config = dict(
    n_kv_head=1,
    d_mlp=448,
    vocab_size=2048,
    activation='swiglu',
    norm_eps=1e-05,
    positions='rope',
    qk_norm=False,
    parallel_block=False,
    init_std_o=0.0,
    init_std_down=0.0,
    optimizer='soap_variant',
    lr_mult_up=1.47,
    beta2=0.99,
    decay_fraction=0.731,
    train_tokens=149500000,
)
Each number is 128 + 32 x the weight over its row's rms, rounded and kept within 0 to 255. Layers, rows and columns count from 0. Numbers have three digits each. The size before them is the row's rms in percent of the matrix's.

# layer 3 MLP down (transposed), 448x160, rms 0.0838, rows 192-221, columns 0-159
101:121130133179080106131160117159108105114113130127103162122139112090117127126170140156063161147130109051149155144094138151074131131150112091200113131170137134135141203072159056110140195109182099124119141168117097137064145130138137097127117155187171135113187171154112121084100153152184167068080126213195184054111124154100115189069137129131125153157108144114148142145130186123135110137117117210106132172100128111101123138143139119120094129167130132128109105100089104166102121084104090
096:169156121130151050124137080147157138102163141118110129113155104088112149113115142153085173092153099134117156120137066132052127167135135171102077156181127136147095141126079085141149104118149133150127157153121176114111110145156123123151124104170201110173199146081132091178167126108143172145117140153134096128135088140110190168077162155107112158120123150174173070145078177159140172129122131074152067122166075046133123141145136103127172176085155092182198100163162125162106153137078152
103:060087179163097114101140110118141185072210103142129126147092084093083196178079133056112130128137120146098161078144141157162152061165130114123139103080135121133093109155159125140115129146150158138104140166140161162117130127113101161094072119172146067180154165105092120156079152158113121123178101175142108088028120142091096137088181138123115171123119124078075090129151122186089134128109120118118100122087137102109162116160105111119145116123081173194157136153131090159107078133092117
096:161103145144091123180170101137116122042076129111087087184124123091128175127162136159100112131146089100075102086137083104140147143091112121118136129096108121071075101137158098089087117213098149117128099118119187171074151147121122170154123072186106120142136136121127112156111094132155136168089098158118135126160100116092088127159101113117165090151109128162077137134146118095153161117154144188161181088163104061127067133148185120093147188103118085150156115135172082098202135176097178
105:163104148109066095129126168110115123124136114172101103129074109118079045129123182129110156115106147105093149127109158118101142118142140075148161124163139142124164118146163158100126162091079102070078048111062115143159097105171129087180097124124128138090088182120138136153074069139049152148107134154165134117154146141169124136166041200038126106108104146097137108130119149148098108169127146125170165158134156118087143084152104139098039115148123092148125114145202102123123144127148148
100:109168180127160069153116100137107073105139168159163068099152164157163190154112069145082110156153142111053093100116127126127174119120160151166130110157114094097105155150109166106131113102123121149110128140061157130104124137082112095073134108175132117170106139129079157164155153127129130070143122126154140112128134184135137099165044091145122141107140142176100124176068126172122050145156118142106127115130130134114099143126083096173131080067137202081082073125131209071143119159090153
099:118136153142153119116119113154100146067118129106118150137078120242171105193150114119120144140131075105165106122143147088159060152129121132130106101148125157110199136125145167137153215106072138104181141091139178167154074140144126077137105083188110124137134086164083122169069103186116101071129094151104153154103133181110113139153085181107087180148154140093115086095142173129130119119134139079113193151111190098142155097130130136118130112198123103160186103139082128135155098146132153
103:142133094143177122140129056157172146109143127162175171159125091145110122173153162141125184122156107133184169147137091090115141147156127143171141181119144104186129143129128145100170126137061131082167066125163095066142106111142173136199129134164084104127084177078070221157099138165121118129129138071181123038171084107110135137143149126127141159117147203159145117094116128121113095145186138165148111100126156118068082151086124148117080113136102155145090082103113112175147152113137105
105:107090115109055136102159136158168131114142180112161093103099121085148121130146134169137098155057136148140122046135104110077131099127106164103149084148191174100141132083111176117134088146151157117129148100157123160089172111192147116118128165106127148042156115157125159120087156164113129076190141094091065110115092086193151154148142142085095115146079133162135125118076132126140137142156221134150145087145188080128140126118057133064087136135142134135133091111083093140140146091073148
100:103132115156159184146147114131079165125158146111095122129112120142123103128166115106096114142111111120126158116130171176138183146086101119074116135109132158142167079068103086150187110044075141176106157071094195113177125125115112127129106124095080112087143128167101102091086155119122122197093169080170068186126141125179123127072108165130057138136154091184125102080170095152129149082117158124158111092117124105171154130132106128173113117147092110096194099144152165150214087127158150
090:155096071154128116130125136048153159161135117093111139148110164128108255159138066142146088147162112207122132153074136090117151100165159109120125101051130114120115106085125118108154103144149131133107135102090132159141126142089142107180133083113142091107093141122152162125118139097122129094119103153112126129133120188163152210144114137097113110104100136117136142108155117127096114157131104193154136168140115136132149082153123135114109127112106149123119104175176164131076111141071147
095:135085122073162083111089148149137125099137142124092080111112118078098141082142110102138130111167069144135085161085142125142092066175154089079140136114144155110121138176097170095106089176133120119146140111034139161123109129133125100159192144074127153103107142142136150151112096198123146182132108111127100122088139140212142148101101109096139096060099122148161188078133159117085099132158214183113050183137108083104154122123173099174123142107133132128126141080116145120197090114092113
107:095168152114114108145125062135211095189119160189148178117113143150116177070096097074162144097105157135125121161158104104164123097117156161132174109202093177136137182142188153168181123117119105098168198141127146146106115126138119128112089103143131082130142199074150079133151092114128137152143147161098099154145114091138166150129159118079138156125072096129070133145085124187150118119072144095135136109066135122111101072142152117162161117140091107139082088140072158114131130168055090
087:090121135125077114096115090140149128149163063126101130148150104151121015078188133089126184226073124141144160170163102134107108117081195119166139144119097133121128136089171118135103080156147090109145112100128138110144149150138120123127109147127149150115183149143122096148178094190095152160133088099165069097135117162183137121149121114150160104163177202120188166122125147152149185106117073152150121096077115084118140136160104116181130097150133085194109114139098147072159142147092115
094:192137153143113167079173064111143107141146133076101144180089146129113131206139143146099062153103138054141128098099112130083131094155126144104174177099209141127133132102111106168079151162139137091176189149103147101172147127137172148079198096127131142177161144095128147112132120112099087107119163137121082212152076113138082155142126067151165099119140134137166089151148172164122129180093162071110142120158095114135200183136146132159181117086158123139128112155124113161149124127129164
099:109096125153089175135106131051113127088138164129120162078178132140121133147150133120156150127160066165103112163149118135128123086152172178075149117127100093130078149193138165185085130148119100109116090138145135061129155130061154104171151116126143159139088177143127121105148136155122149126103100113084116161115190141082109106128150142117089189145136068080136120140130129098101121147143161139133208134120132082228168151098147174113069223104090145063126145071092130115160129081142124
101:101107135077095138127117103138153126171130190128119082139174043108106116136133154099204199095146123159166153065133104117159128101144126074085180081166127133087132154097154125129181110081116140124091193083087152106158119165119120129152130112113167162129059181148134119086182096131188172143115126070138134081084120111176165119142124109095102114123096080140202151120084165131127147135069156166160128106094142147125131142083106147157174085150120169120150121144145052135127132088090088
100:130105146192084101096110103089140101175188092185077160249122114151132068140117127082085123119163094131132118129123137139054112149175157119121118193113123137104109122148136112093114194146179180082163134166117111142109135053157108123075148097133162175149126177140118189103128143078096126114109098107108126187171103052130151126163165112142116077116149098130137118124120103134145104103145100065133133159110180141133141210184123139093172152129110121178105130113116130102117113111116118
101:142126107124219129177138141165100118082145133116156045132118209152138120134073134165093154170119108185117110113170150109174111134141131154143132155156195129127136094119106118133104166116074135124125138138140102135125118087084120072120113150103136140108052129171177132151119127166161092114120118114113193184117163125147092103171124117171105145133126197149073135138097159152122181135116145178191147159064105175162153157184135117100102141174072074050113157171180143104148147144143093
101:121179164085087115084090093141133127151076112084191115170134120120158104142146140121129048116110152109127071143074115155127109179148125131134104151144112131202113169166183144165131049099156132089151137112096156107111114125147126069143111099175154087142148066116114180095110118125098076087107123126129222147140133153092153186146091084095149098111136151099174150136112150099113135134167112127106119198112164192127170087097133175126077112111148096114154168163214166152113111122115098
102:088191095143068120124108119169176095125178190115122117139149098149132000106158139095158132140084170135122115102148169141072175126071126096120103118116127177128148090122175142110148161123100111081159102091133119090147139141140119136096126125083142171093126128112117118131119108132147151141140161092060081107099134109131121127110139174134122158150129116102171109131111162131096127141064096191147106108118129143129145135131158108134139197113136130189076141102150152090121134139098137
099:165106128097168084158144097066107162160046175123139156159132149134122010144179188067145132152132145113145129134124093126202146108052122130182112104067114151072131125112111132120171085115122157145172154135142105124157160098138170105167089115176070162114123151065157107153111117176127107104136123068127099086155169078126115112164105156119136128146164125133099146193094094130116152157129194123175133103086136125148101123115146131093131166170167106130075100093102103099167130127150161
100:153121163169133157176105112184152123136092091155109089123126144123086129107127130082116152080141172119111103122102126144063101140218103099148153187158124137063111122151170033100109153130128109077096172101096078094109100117120195122122168122138097157117178099150119143129136113157122147048097140067156130153116150134080129131116133121124130109149125071093121067088121113102130095116118129117140152112072129099116153152151153155121115061127144060111129135128177096158098065097227192
089:175127121103158159149110109154077108094137147166171234210108071110166116128103156134135186143123111150141152164127126100176116149123139065161187175162138135090075070144133181121141108135165135113175174011159168102136129133118168148098154129155139112084130151126158154166152103190177123143096074144109093115077155141149112163140094160178185117130150153124172128131122111122127093110137122114119136116107149111118123134152137116109145142156206085067095158115092121134163078148115159
107:178188201106092090125109137123162165152091115183106114092144170218142082142138182160130173079128127115134102102140130132139143095159128118128138098130121118101070088180169160145153132115092114086181135155108179107167151111137088138136145102094130133094082081176129126147059099072104096106135128155077061140119098069119123131170125118146119096140168078144047104120133117140144150211145081115114131126186101136140073124090115112138145099092075147078125129182138180115116181133145131
086:127045133144120094122160117139117165123142121133086120165127119126111000135113145144159111159118105111116150117085102097131116136127154132137108099234123135112119122113127145137142120138158109115141115118128139110120143139148151109194112162123136149042132073125144108121144128118143137152122180150150114165173144106106134163128153119124108097115126125103130115113120168135093105124116100148132057104110139113145131117123142084159122255117124122224158110125156102132103092082130109
104:100088166083094137139061136106073175133145128128107165117117098099112089132171090121085139143102082104132139087133073118134081136164183111163101133120113091091153137122146107082153181124098066168201181108111144181142130099175093124068157086106054111125115141170145142112159133126203142147129092157152153091181130156158145158138114157112112148167150118181112050136109148137163074154160147181118150136161118122120159165181102108120143133097150100191074126130086145097111130120043105
101:075181110161095132139105087129105143108085111072103145146148092165097121150160123000113123170185115101129106077186143087057158112070047134151149066107180137087090139166135150110158123120133123103109123122079190079065075096137047153152101117107085129105137158115117110171098143126150137153093114151166092147135087135148113091107088110135142036151159091117153100119106143130159125138133177132104132142129178102140138115137103148128120098129141135174119088130117151160149145115163157
100:105139173132091208097136131087094125114129156167139108167078107169097145119148136117167093119128149142122072131179157151097133089111119130132173094148097123098114147146233185136071108095174104113124158040129079098177132151221100122125138101108122109108121133125114096075111090164080146084129080131055097130149121103142094121141113169130086127146133164119083073152172113134161142140129072178082112151108107116188135148132100094133069152152145134176120111192111149133113144100082096
095:123197164145186134086139102157126179170168119139161102135125127156124102137111151132133128112131152102176093090097184116074137164177152122077098179133141152175198129132131148142141131128158087092136123164152159168087153145101084173162106183148121190097075106139148173131092155115154124128136177195100049084050119093182129182178146141122148123156110098108148102154146151092091125120104119135149131076090205160168150203148156149141157119129138168178141113149146117102103132181141118
# layer 3 MLP gate, 448x160, rms 0.131, rows 193-221, columns 0-159
105:183123155108143142114105188125091088149078074117147133140135141142140160160135154132132144172128081145098149061131138161200109114130169215152146158150086088115145105085125141108151083062097151157175087144143127193200115170136105105150071117151109110106120150195155115085127162162136112134166123152172130151140078184119194108109143162111114099140140111100167082069143110121170137138139126124135111097122126131126138111150145156125112083076157162120166108100103156152128000106174101
093:132154174068084122086083130113139126119094127127113154153186080111155125190117100098145096175109102198069102168149083103127067151133125152156067112137173125131174177146137161152082159167131116139104147120117137091213137118128139083095189122110120153075060133122111100126117120100096162159124138173076118136198108088103131134181105064117126135143122101213139118147158074106102142173132106121088080085167175121163131117098134116100169096146173157134134156167150130126141192099126154
091:091093132049181176117118120114095152119096119148053173111141089119138153170145174110172148083123172147148087136154110111216106154133129115139131058172144161100126151093146121089126099140103097105132113121151160111111177140119168148121203130168045071115109121158116179171094084157177141147144133121128086107114179128139082098151148101123170131098067135122166134103117164119154109185101126187151139126098162135174152118131126141105124131095072158102124233115148066119134158147136160
104:178105162142090105132147130130156168115066127129095148136140161163122100095171160073158150076168160071137190147129084151121143090127101109141144109148137093133149121145118154121084078032138149112127169197136140094103101119203126145179145114176129101101131188116160184102123154111101114094089094177124154151179119120099153108160097159093206103154128149136174108115089104080130120105119102127115121073135086119104069141199101106095059105140202159130095078175137130115126162116127129
095:106116144156150128121137114103156118130152122120158125150137134194089120130152193102103096114102083110132159137169169130169134075134081149144112218114139102127042161122104131149058139155126147160099147178132114124096103096064108157089133129177085113121159159064112142125152126098161128171124099142128086153106160131148199082140141175115075123134124122090131098155067145182135086093091135202079117146114123120084144117077125170077176080179109085143161089185109132103173154060122138
101:163110122145119167172187177086149151105096152130124107075152147120167121140107147088188163136103152080149175150142137161084145054178199103146113098082120136112152144139119049110120143124172204184110120125103116094140159079102115147106148161156129149113039139124113112099142138121171112153117152176061095150119146167115176157142126118190142168149112136184135183060114127074103163099156138165145087083128191144086092109130127149101137127165160184147109113134122117111145091113128074
098:097157113103076143132186101184113093166069152158175089135112138103155118068123130109117113133148176127093138116119131122145148108098086163125143105162172077134092097067115191160102093115154120148088172117101138127177160089132163147176080098155139072128087171154051143148198132173139118139120166136107085133123083155151132125118111079178132110172093094113164101108148083078166193178126157201116138133163101135168172147122125094115113151121157123195114129183121131197139094095122092
103:122108185138038162148121084137172107107124091106189133113107076170160127106107111203123153102121118119109126197148115103127141159104130130079123096101167084113157115143063082127175167190115144125152109134148173111152175097096184088063143136126139133074138134142139141126176118156117108059104088194132098117166143132111122136160092178090143062119085144177129186125074180112113137140165174140136083106070083137111122110141188146167104103123150129150096119161105100079102115173142125
104:146158162103167172149110099155107064136114121099109108106198138117136176123113106141094113144084096141111130166123097082130144118147105140116131138153173127153154125091150089137198129140142122156115164108125074069128086194170129117176155094123158157090133139124082166135171070145136115118089080188122098131090123164075178103102118095087111172171158164164078107105132166079081133149074134087113131073163148196133150108120183113094108155132076101231067107097128134151138088152125162
096:139124061155160153120149138097159118108164111089108080165131147148112193144135130108136104123065134180195142153156149132165094111151140125151107132097117150118086162091130096043098080089210105120146181114167118141106117162140117119159143118122080107156168122117120164178138059081124131111069083158126129076131091140150178167187072115110112153146118123100150135045101123052126134147140099172147142131162062102130138083130166040120134124134116137082124095151162115121098161186131149
098:089101099149130110083146129071142136135121095153163184086168133138087163104135100114176087084124102183128126061143105143097103123180141097098132097148100139133134077102154156139145079186125180098130200133129171090151086130193108084107121139185165071110154129097133098130185131150096146163133186134151158088101141180151123085101120070107091121116176114131184121114088113171135090159135139104098177051189132101096125099114172156116123134134121149133155202108168154099134102137081185
104:115112126148128115176113137170144121107136102131090214136090174161165166131063123104188159135110151095099132111118080114133128145094143089180123175122083098123088095183128086109124160099070105118093161122189095074125070149201172103127109141198180103141157107166140159126131109123092089104132130075148090089162129163096121129121120142178117111112139149133136138082111115148121167121007117134148139163082152142155158114194114167148066145102137160154148106131153182136092148168093137
079:110149084096145112158131075165093109124102104098136129154167106140138096124207164092161147208099094134167147091171075141134128142058186186105121128092108135050116190115126137104144150069142129143101107083140163096144136107146067178083156114134127086090176114132090130160144053160130156137135117175142096139141108135159103152178103177112133124152141128100184145073127108124110121098161134141108125135146088115163160170101168075143216169089118110084106096156147150109098068167137118
093:179187147099134119138143080145161147089140133145043092087133128070135101081143157072146122120115056111110148119150081125129118090117168117121103116145126113070074117146097060122204126086172099149136119119135135158136115125140143077141123093111155127098038097142124122129152109130101167185114144108118133133180251123112154113206130096138170141078124105129140129136069099107140123127108117091155156104149177148106100122104136164141159102062115147119090133127080126131158044144167141
107:085130125164115107167147086143119084100120085117145138176118108090117107119088125123088131177145072181097167168137102158125074119133135065103186059161136076153110138127095083122096181091137091119096168153154184104120200130104128174152116149085149128102071139076132114124142181144127099100092129108100096106150137129123120141179076141127116097140097200142134077076147085053123141120125132122096176085139153101194110147113172120113150195105130145100134066132115053106093114099175120
105:155157178105174163137175088111151135092131112120112126095118163230052132110092133152167162155106145148118168144141118109186126121097120118135107117107080121075150175128139111154149105108114170050101118054133082077187146143153142134098148144150117097134194095137239130148100152133134092146143180133129188123174108118122129120114107188112133119105145141114125147094169079115145100082116092159125169130111145174148130092119139150127177104134169049156064138170082097097151115113128092
098:106121155056096149135137152138118142148112161192063109097151073120102154121114085125084117162132086147198155174166133091181112105113158141105145145114187132104115204080155132115125137192142124075144077109138064124184136139100155150090085153126120126100177116124142104157120164147158091129117096088124139142145100158109120165123140057082116089146042100140152127186137118142140111118097136126062167118072154129106182159104129139057170168143103098171160124120140116077093172175160105
099:171081158128079078140114113104148112105113187128072125083143143168107076136176127149126119151090134141124150148135148159114084095135158091102074078101093107137117091105111107098084147136113108093147116130117089137103053148117093156100159147150163167173147139127098171121151098146135115115162112123058188134170131099144125077103158072126149054181168071081167073135103123109162109164114082050125175132136055135098159156116081119153095143150145143135164107180077155137180066121157126
094:142084090081142202095137109088090116152093100131154153124109138156112151100112197089173077126137117124149118138099174114142127164123173071138125108132167122081142079077149130112070103169152158136152130076101153115140151140156114124064156146166168077112136183129131105168145157099096055140077104162109046130121157136128185151140119135081132171156160186168127133159093148173103098221203124142115098141108158156118132123151180138108103076088076117122126097133107091140078146141102106
103:166179184143097111114128144197094131125104106106143068114158133140149186129087095143151131108167136107172174118187158079119148118151186126151137182155142100139131112136124144093122119119123097124174112040146127111151175174083109088092156160106136090128159186131131197188117170128145051123155107129111102132097096086099106076185124064130177135082100108148194146184116176130107141178142087099150136131128072158164146085184154120135156109174146108112133157117168110105119161180135118
088:138101142176213098118121078134123104081122179150083101143095101110180136157131128155091172170066132218158138153097136079172179141132173150127153149168088153097140157177167130149160124124087041123102174116136120157069131072096158141143186133148126115175157160109122116173105201120100164114118103080126141177109084090129079131126097106093188104127149159069107152102126147141091137108141081111115143136161065119142125097168085096136141086138123113171152131108115111081178125119135121
104:135141163149102097097161125150072138138127155173097101092127183129061169120122173158142129108116080125159140101109097168171167085117146129145121070099144100171119122091047104070145159099140073133100135137088157191094147149157123084115138122138090127117087140112154072133095094146133164133098076089123150113142138102165095107124113153159070119121135079110184121042109090124134152135088118183126080070107122133136114108123065173188151134104111124185153098127148138049184098058142117
085:105100120132104072128097102130087119121107122060128120146146143172159135185216173120148157158131041154131124141171127117130130140052170136135159164113175125117125115117168128068132134102166130143101124095149133117134049106115112096096127114133097152172129146161126136172165129140109053133129130177117109128137098101153143047139093053090170110113159132176180150086050086129093151148132089154080092160132081122110178177136154123146167120109205091122130173174113096104119092116161129
104:096131123141136213155085127100146092102130197091093117120138074129141122163125135135147081143115094149149098131141118157105127106104168109130120123132141135157129145094085099114077176122141129187114101108112124129123158122129165134163175142126148096116149116101166177111181151090196149071139154197064044142105189121180138102155056108096095133130180086124114156129123127113122117072153151114177104111091164069063143109146094116143086138095128180091162111192136131218141116064107140
070:136195141103158048173136129122126139138168079099107075115098119130101146119097130111159098099094152164153089115140137143130064100156104115120178138097153107117147104177139141143075113196060122141207115129129109113106095119207100158140160174117090150115165140089092165107137080113111121137086103120114167107123125165141131124149117127201126058176145131130109114143171163090134197176135117195067210145141163130141105140147131115131152040140167177110076095124135116158146137106111098
098:106188125129137114135117144118095152135128091127152104159165152138157148102131127093142096181101126156147212139154071107069128143123126102144135094086105164161148117094167118120112154094134058210153124067105194096134115122149137086134119104140068144121143102113071070135162109169128168091129120089121144188081059134127162136120076131084081118108069174119160127063113080121119098095130134125090151144183114055125157108151101175173143187103107158103158093171117130109136062105153161
105:156095116148158133139121094134029092097016147166090121140113147150180120121169142110148145131088093176130094144175154105109118117157145147122064139102115132114131164080116147090184160111135115056148108142170160105189195168123122085102126187146075173143174143100068143125154121112112108105133122113108093150090150103106132112161148105160105135175134118195145121126124072126092147161155127078083120122126108206104191141143166136096081087144169119128127106132107102133086149173183146
093:183182143220104168120114150072115109116098128116173159121168138154113092167157061123200082104121119129151146096081112137119159103095135126122083116126141163148125068158090111128081097140112115114181082194184119161135112121113111124140172063109052157041119105127150086125178154115112110137075171133097119139181150165163104097121155148145154101107119167131123167137117109080122159113097111100134106163110176090134096138156115100153167146170134172159150074149141101190149107152115065
096:131070111180135112082115136061152094114108109161153108120152120145103109166155114160153181173105091155202133185121132112143108133100118151131182100115123128142092174122160107123121073145081130056106120171150149182123130117091139139128106121151093097035116175149135111114113113203136089154112124153117085144134132119092135136087134156117178128146136143154094117101120162148138097113090042150170189123172116119219120169147134107105129082128121179137089159037092101100066124123134178
# layer 3 MLP up, 448x160, rms 0.127, rows 193-221, columns 0-159
098:106084136135115153152131127160151071147080109161142083124147066134112105123152086063114156096143143117133141113114121165174167090158132218139154119025081102080142138088142129135079088145107163147103146131144162127097187098151127176184096127080137112159101102139145169183112165110117162113139131100175175089103145134119148156154156157203185136090177117147116111105127112135123123119058128111071057149092093126110161181124127147139134176145090092200121153129095108129158173148114171
107:111075145153150130132127103153164188077143140151166187098152122120125182149158129068176163119174139157158207113078151135077163130082138158138200103068151136153099181123155096163107173135140096160102099100068141105113073148187152156081139136141165105144151158093159119093125164144147152123134125197077068133080125164129106099106171132140094109087136153120170087106123166156120094115120080172145103170092083075118076129096121106178114151143115068163126117147093118122117104158095089
091:166155126103154109066189122099124110057176138174122135102153203107154140103134187128080145098190121173108072087154083133111123091068104154189119082150142127103182118142128163093090070134152093147144122153164106120098067138197102112139125156165130113120172134150098109136089110188085101130097121063127135087153158118075115126095089075127084100140148110133122110110141103190122194120074112080142177100079135156135108099126151087140186129120143109127080111114124146170105099092123143
102:171162157139114104080129087136134105081120100189117107114089194149138149056123130120113143091114119130090108146083105096064106078115126083166118117164179159146129146141166129159161124154077122104103107147080152111081093113132151113212140139126165146100079121144125129113190137161132154128101113096141119128224141106132132134136115115055179106103103144142149110151127090143177064177198146107134163123116117164090141118199147130109113144124172237171117104205113107115129103133109119
099:091133125139180139122112148204145132124211182147173141129117121178123096164120179090096146105125127102107124121177163123141099155188156181127156123181151120116173147165128139103159109107113083178126121152073105116168098150139209074085086139138124119109147143137062143152090157100106135117104116139189096122108141160181153164117142110135156193145137155139173184146129111116113063156056160107096105144087130077152140139201116132147171121084171123148131163150096204153116171125110175
104:152101131176142131149095108127075160093172142108131099122140143152113122136105155134198124118088105120101125168146161108167169148129066107131100106120078168095110147147122136159121166142051172086104135122182114159136091156108150131146133195085160125121140175114112063141086090118119060075134089124132195062138150158172083084087129156124152138143156158073064142144174099079084092154149090068129164108098113158167046158148090114189087148153113090131171120104134141117160110133112083
100:223111192155135135139133113180131132166179153106116112101173102124193087102180137175204124158121126174155136096105133124132090127101088088091193089111128173104206125096156098116100140126073176145110170107152125109137182070113080131113156177135172158154110157071116117212106127082142094145142135150121153124071146102174187181127138129084142125104142112109083135061087146142101095123091117131084123151102150114148124117110144155165124101158099146138160110092135103131093144080111097
103:105153069154105121099162121077156089130114129116114104175131138179167156151123142187136145098161122132133137131120115133160129140142099151067144150107156111089103152156112055166132075106125180113097162105153065124115112089192137099149063212069133136162073164093108094119134129166124161115169124176145090122159142174160148138171093110097134151175059114167056128151108076077179172151119181141146151080153179054147149162135167146121123120131149169138151116144162093073144158116133128
100:192076148107138095149131118084121138109166066154119128137108106146173114126142080178039144149113177156140185080146176096118180103113128115135152096164080106140142140192160180161143108085084085120093146140108111077108158120082111153143119129083125124190153162147107147162167184113150122070134112082157085132143104084150144130150133091118101097127126168119159120192197113159140137167160109134087117087133148133134127091126122113169206082123121113153158080111090143129144139113068220
108:124143100157143166105147090107135127121159119090147072161097176101090163149151120137128094135091117193174147084104150140141116118124170092133094178113124137069123151067109125092123123105161129060141143075204094160148105153137113076166154097074147104146152163109181165187060094040105133105068116149087103092147093160147164171171104127105147139109067112103135122076101115067130089163116082150125145160169096095134109060108152088126126135133131160094123092132133112108097174186128153
099:116103132126048132099150078151148139079143140117140179155133059115141138153088155105096124103129103159156127130108094139101178170100157127079077175128053155089147151081154115128129147120145147149135127170131086128096107132125089114136193102123115108131082070148095101124152121115199181135165140091141170142106165154120113200163127165141111078174118169155154204156145126122143156139191108061189160095176198169123030111127145134138145104103119168108071143151152145157131115127127121
105:150148129158127218148153098087109150144175110142114137081160167118075102110108102089152160168115151196165136105154138128158098151085168084191165170113154195124142146130110128117112144136114101156140137133086134104156099135086085094145125165137102157169085127123170159152107153204190152166189118192124145119210157137142095085115112133059151168118101124157128112112105117151081108129133114049117121192106130130111150098182128135110171162072077109106143093168172174093121105097138116
080:172139129124149162160152105178118157142117113170122150168141123163099151117038112128092157122140191093156132183152160100124108164086106071180194139112126136166113059073189177120078108116129126122132196174114167140085179140131150125133104137168071136146113129093180136118104178121097093165094103129171085108054140119087089096091116051160127102122154194106127160114144103107128174126120114161130153089107117150114105104190069109146127106183118092122099140108109076098146148105146126
095:138115019155123098158111137107115107104078122156144139135061165154136155122208141085146068148089177121151117148086154109133070129116101149180152166096172171146128110113145155174163152184070121174159092109113113144089177101153163127126139118131109163120169147127086156182147138131146076143100159081166128093074110104141074119086147128093125109117137119088168120135164218146123220140114175079103146140142110113132121074077114092152106114116113074116107123102158085106129139158115141
110:092141129135101119151086136096089108124164108070115151140134149086081161138111115152145118146158114163112096125058131132110109064155134102146109064158107065181064124186159164105105174098156077150126123143155121124163102117055120120122070103080134124140109182119131106093082138156165146096099094105062093125160144144124106139152084164128117119117103124144084107111117074113131067090074115161128189069189133125193183084109193162105116170142118160093175139155140095105073110104142163
104:142115128041151104120171139124143123153123063165068100089148096161110083115084099087137175098162111163114102212099132171145125186138187124140073148167141140117169128099129106118150128137166167159143138152132123093101079143147154133131157163132141077157142130200070109109093193136136159167104122191121164137091149153133171103146076134126096164188151076096150072114192155134171106148130183157127102136125164147118127136110142123151165126099068132133141125163117079158162091052093152
098:117164042094130121116087126141164127145111068139124107064149170150147133100113161141112122112168105147104127102098152205103042156206121111110157129066123132120119162111111068121102126148106058115169122092139141124146196120059098122100089131125137131100114080147123104136148115122108090113165175150097140087089173145112118140098185132166196077232095106156145095127109152141124153161162135124124136060182115099109159116097105101098115148125129124135205148106111110138161107124080101
096:115122147124082126136182101144224115065076130132168095119138149156138090107147172150111089135163162109168107183118087124108146166102169124097111112129166111104112220110139133084103140102128098102134163125156175095081139144098127128093108118088189132150112109131115169136155132099123121159139126113102148124080116122145174153081113139086105155170151140078169150146115176057107097133054084097221109216082139133146125076109108148086066161165132132125103157159147115112105063125121122
095:164140209127140131080099137150169159159106133147119131130153135072112109151134122101188188125150124128129093229146171138096172177097086150090054156125103150123134156125146142150140147183102119087151125159095157098133151100093128151130137179116110119128093111104214160139132153077120110155159116122073118081134139157162147159173155162120087107130105074135102157123075102062164091159076072093140170114108087098148079119168062067106080122147170086105138126092114117134098111155113098
103:077145103156118125149086132106127162129141173129137160163148148132149080144192130116106114136103045133160074085076137170137104124152163137100099143088105133114136127131121107128152129153121156152096147103162114133134155083115096199092102140116124171124104129128105133106091149148131090147128125120118144078103221083180070075062091110092125151186145150120160097068151117130124106129034174191203068146116125089155156085100143116130170116121090071182166118085146152152141169153159089
096:094146108066114138138159140163181121127108118128135149192145159148157133163137170089131108099122138108127175110181133155155118136080131117094107103105069133126216140134080137124191094100195110073096111096053165127179178129159139126150091153144142116088102147130116176098117149065105116159089127167130104103121143128082121124084124133122109078140094113124114170089137124154123174129064180154166167118108156128117088054144152086104177227151114099086187163119161074110096127147141115
097:145116120132130108098089182132114164125155124091131111155017150157108113085173143123159105135121190106169097141142141101156064159109160119168154167079113159155091136123115139124134033105140127072105134094174108144132159095152164147119111158085118118113150092134085100090120130075075106133180148162103036108130134172131155124144157123081110127143121148136154087176159071166201069100092087146096126142093149088115128114123127158132152090127189108095150115114121068090094058102123114
083:148143140095176143173133098149109141101102136163162205107130101115103134064114147101104193119101128126198166188091137129167102152129105123141148192162108161141105134102075152119082083125118140116139146137153153108154222145082101168129145081123182089076131145124154158140130124183102149120115139109176099120092104120122044185181130175167138109149123128086139138199142093122164161122132149126198119087138139175147126136163132062149157149216091106128102094106098175143148139135113165
105:129109185121132076105129127134080140131108122183135163120088157140159133097173154184142151091142156156167175132093169167136146154099167133174114206127096093092106068123153114168121116108168119160163103156099115084122120164079107104160165091095142085072048047152177129157098124073134132144185108080098108109118135126174076118106107129164119092125062139173149085114073108130092131124126109083116055131135134091127145098145162108102136098116120063103099056130080107104147155131123096
066:093062081156132203072136163093153119119106177110141168165153147124156136140198116103119122123134155072144171139091114123104175115113124119152054141155139140123065136099131093116136135072151125130039130163132154131141174143099123101084155105155108115133118135166160139168116124086118139099149146142096103159147137089135129183137122144079137179073150135123168112098050084138112129092121176133155079138127069114095149113093149157085115236137054096128181091108099147161106140176150144
110:082130086096064165090111137094081147134121069105122108143150121036101122126130075182118103134131135105185149181104137106071163113107127089104146069133181163182058108134190116177100150172137181071108085117094165092093087146106173135127130117103127106152147148148170120106122125100134090151162085130122105179131134090164126110179071178068102116130112086119144098146162097043112152095120150141081125067108130169125129129120124140158091109174123156077139103154121095135140105150143171
102:080171135157091155127090134125178134099134173141149149086141083094109102140181147152108085107184136138171141107154088118139142079185145096126090148170181112156151148100118152166088098138150104136074169151107102133093125119166142127115092169128100087102197173113067138147110143111130112174076050135119159100110098193235101101073072137176147076113147106085095136160117132157100122127107168161126143142111154093160136125143118109112161156156053141150127134160136152078109081094186135
098:146116198110086194116137111149165112120127114038102166178115146123149130168129104150127116094098148131174099141135187124160115136105135094122162160100131076171156080123150172089142147094161145135100085113167188148118116204054120151106113184100063146117120146128096069083132145092067102115146092123100095137162147158111172073097166089091117155131107107073089139132189106161149139151106164165114151091125124138113111071184138116157106093100114073092108161120124170143082078128101091
104:110125112140110067096187107110134145102118127110104104070130101132111129084210145110107074125134131066056114072149119145137120098168136179163146122150192124108125117126135103108106129150140136179185134097126099146113122097155129110151088137128174181101174127130139158089156144113128191148115098115101140129101164154074099102175122088177134089164115095134117075159162162120120094165092109077058147143111191196119087201132133115149120176128134127099086103116157191107219137114177169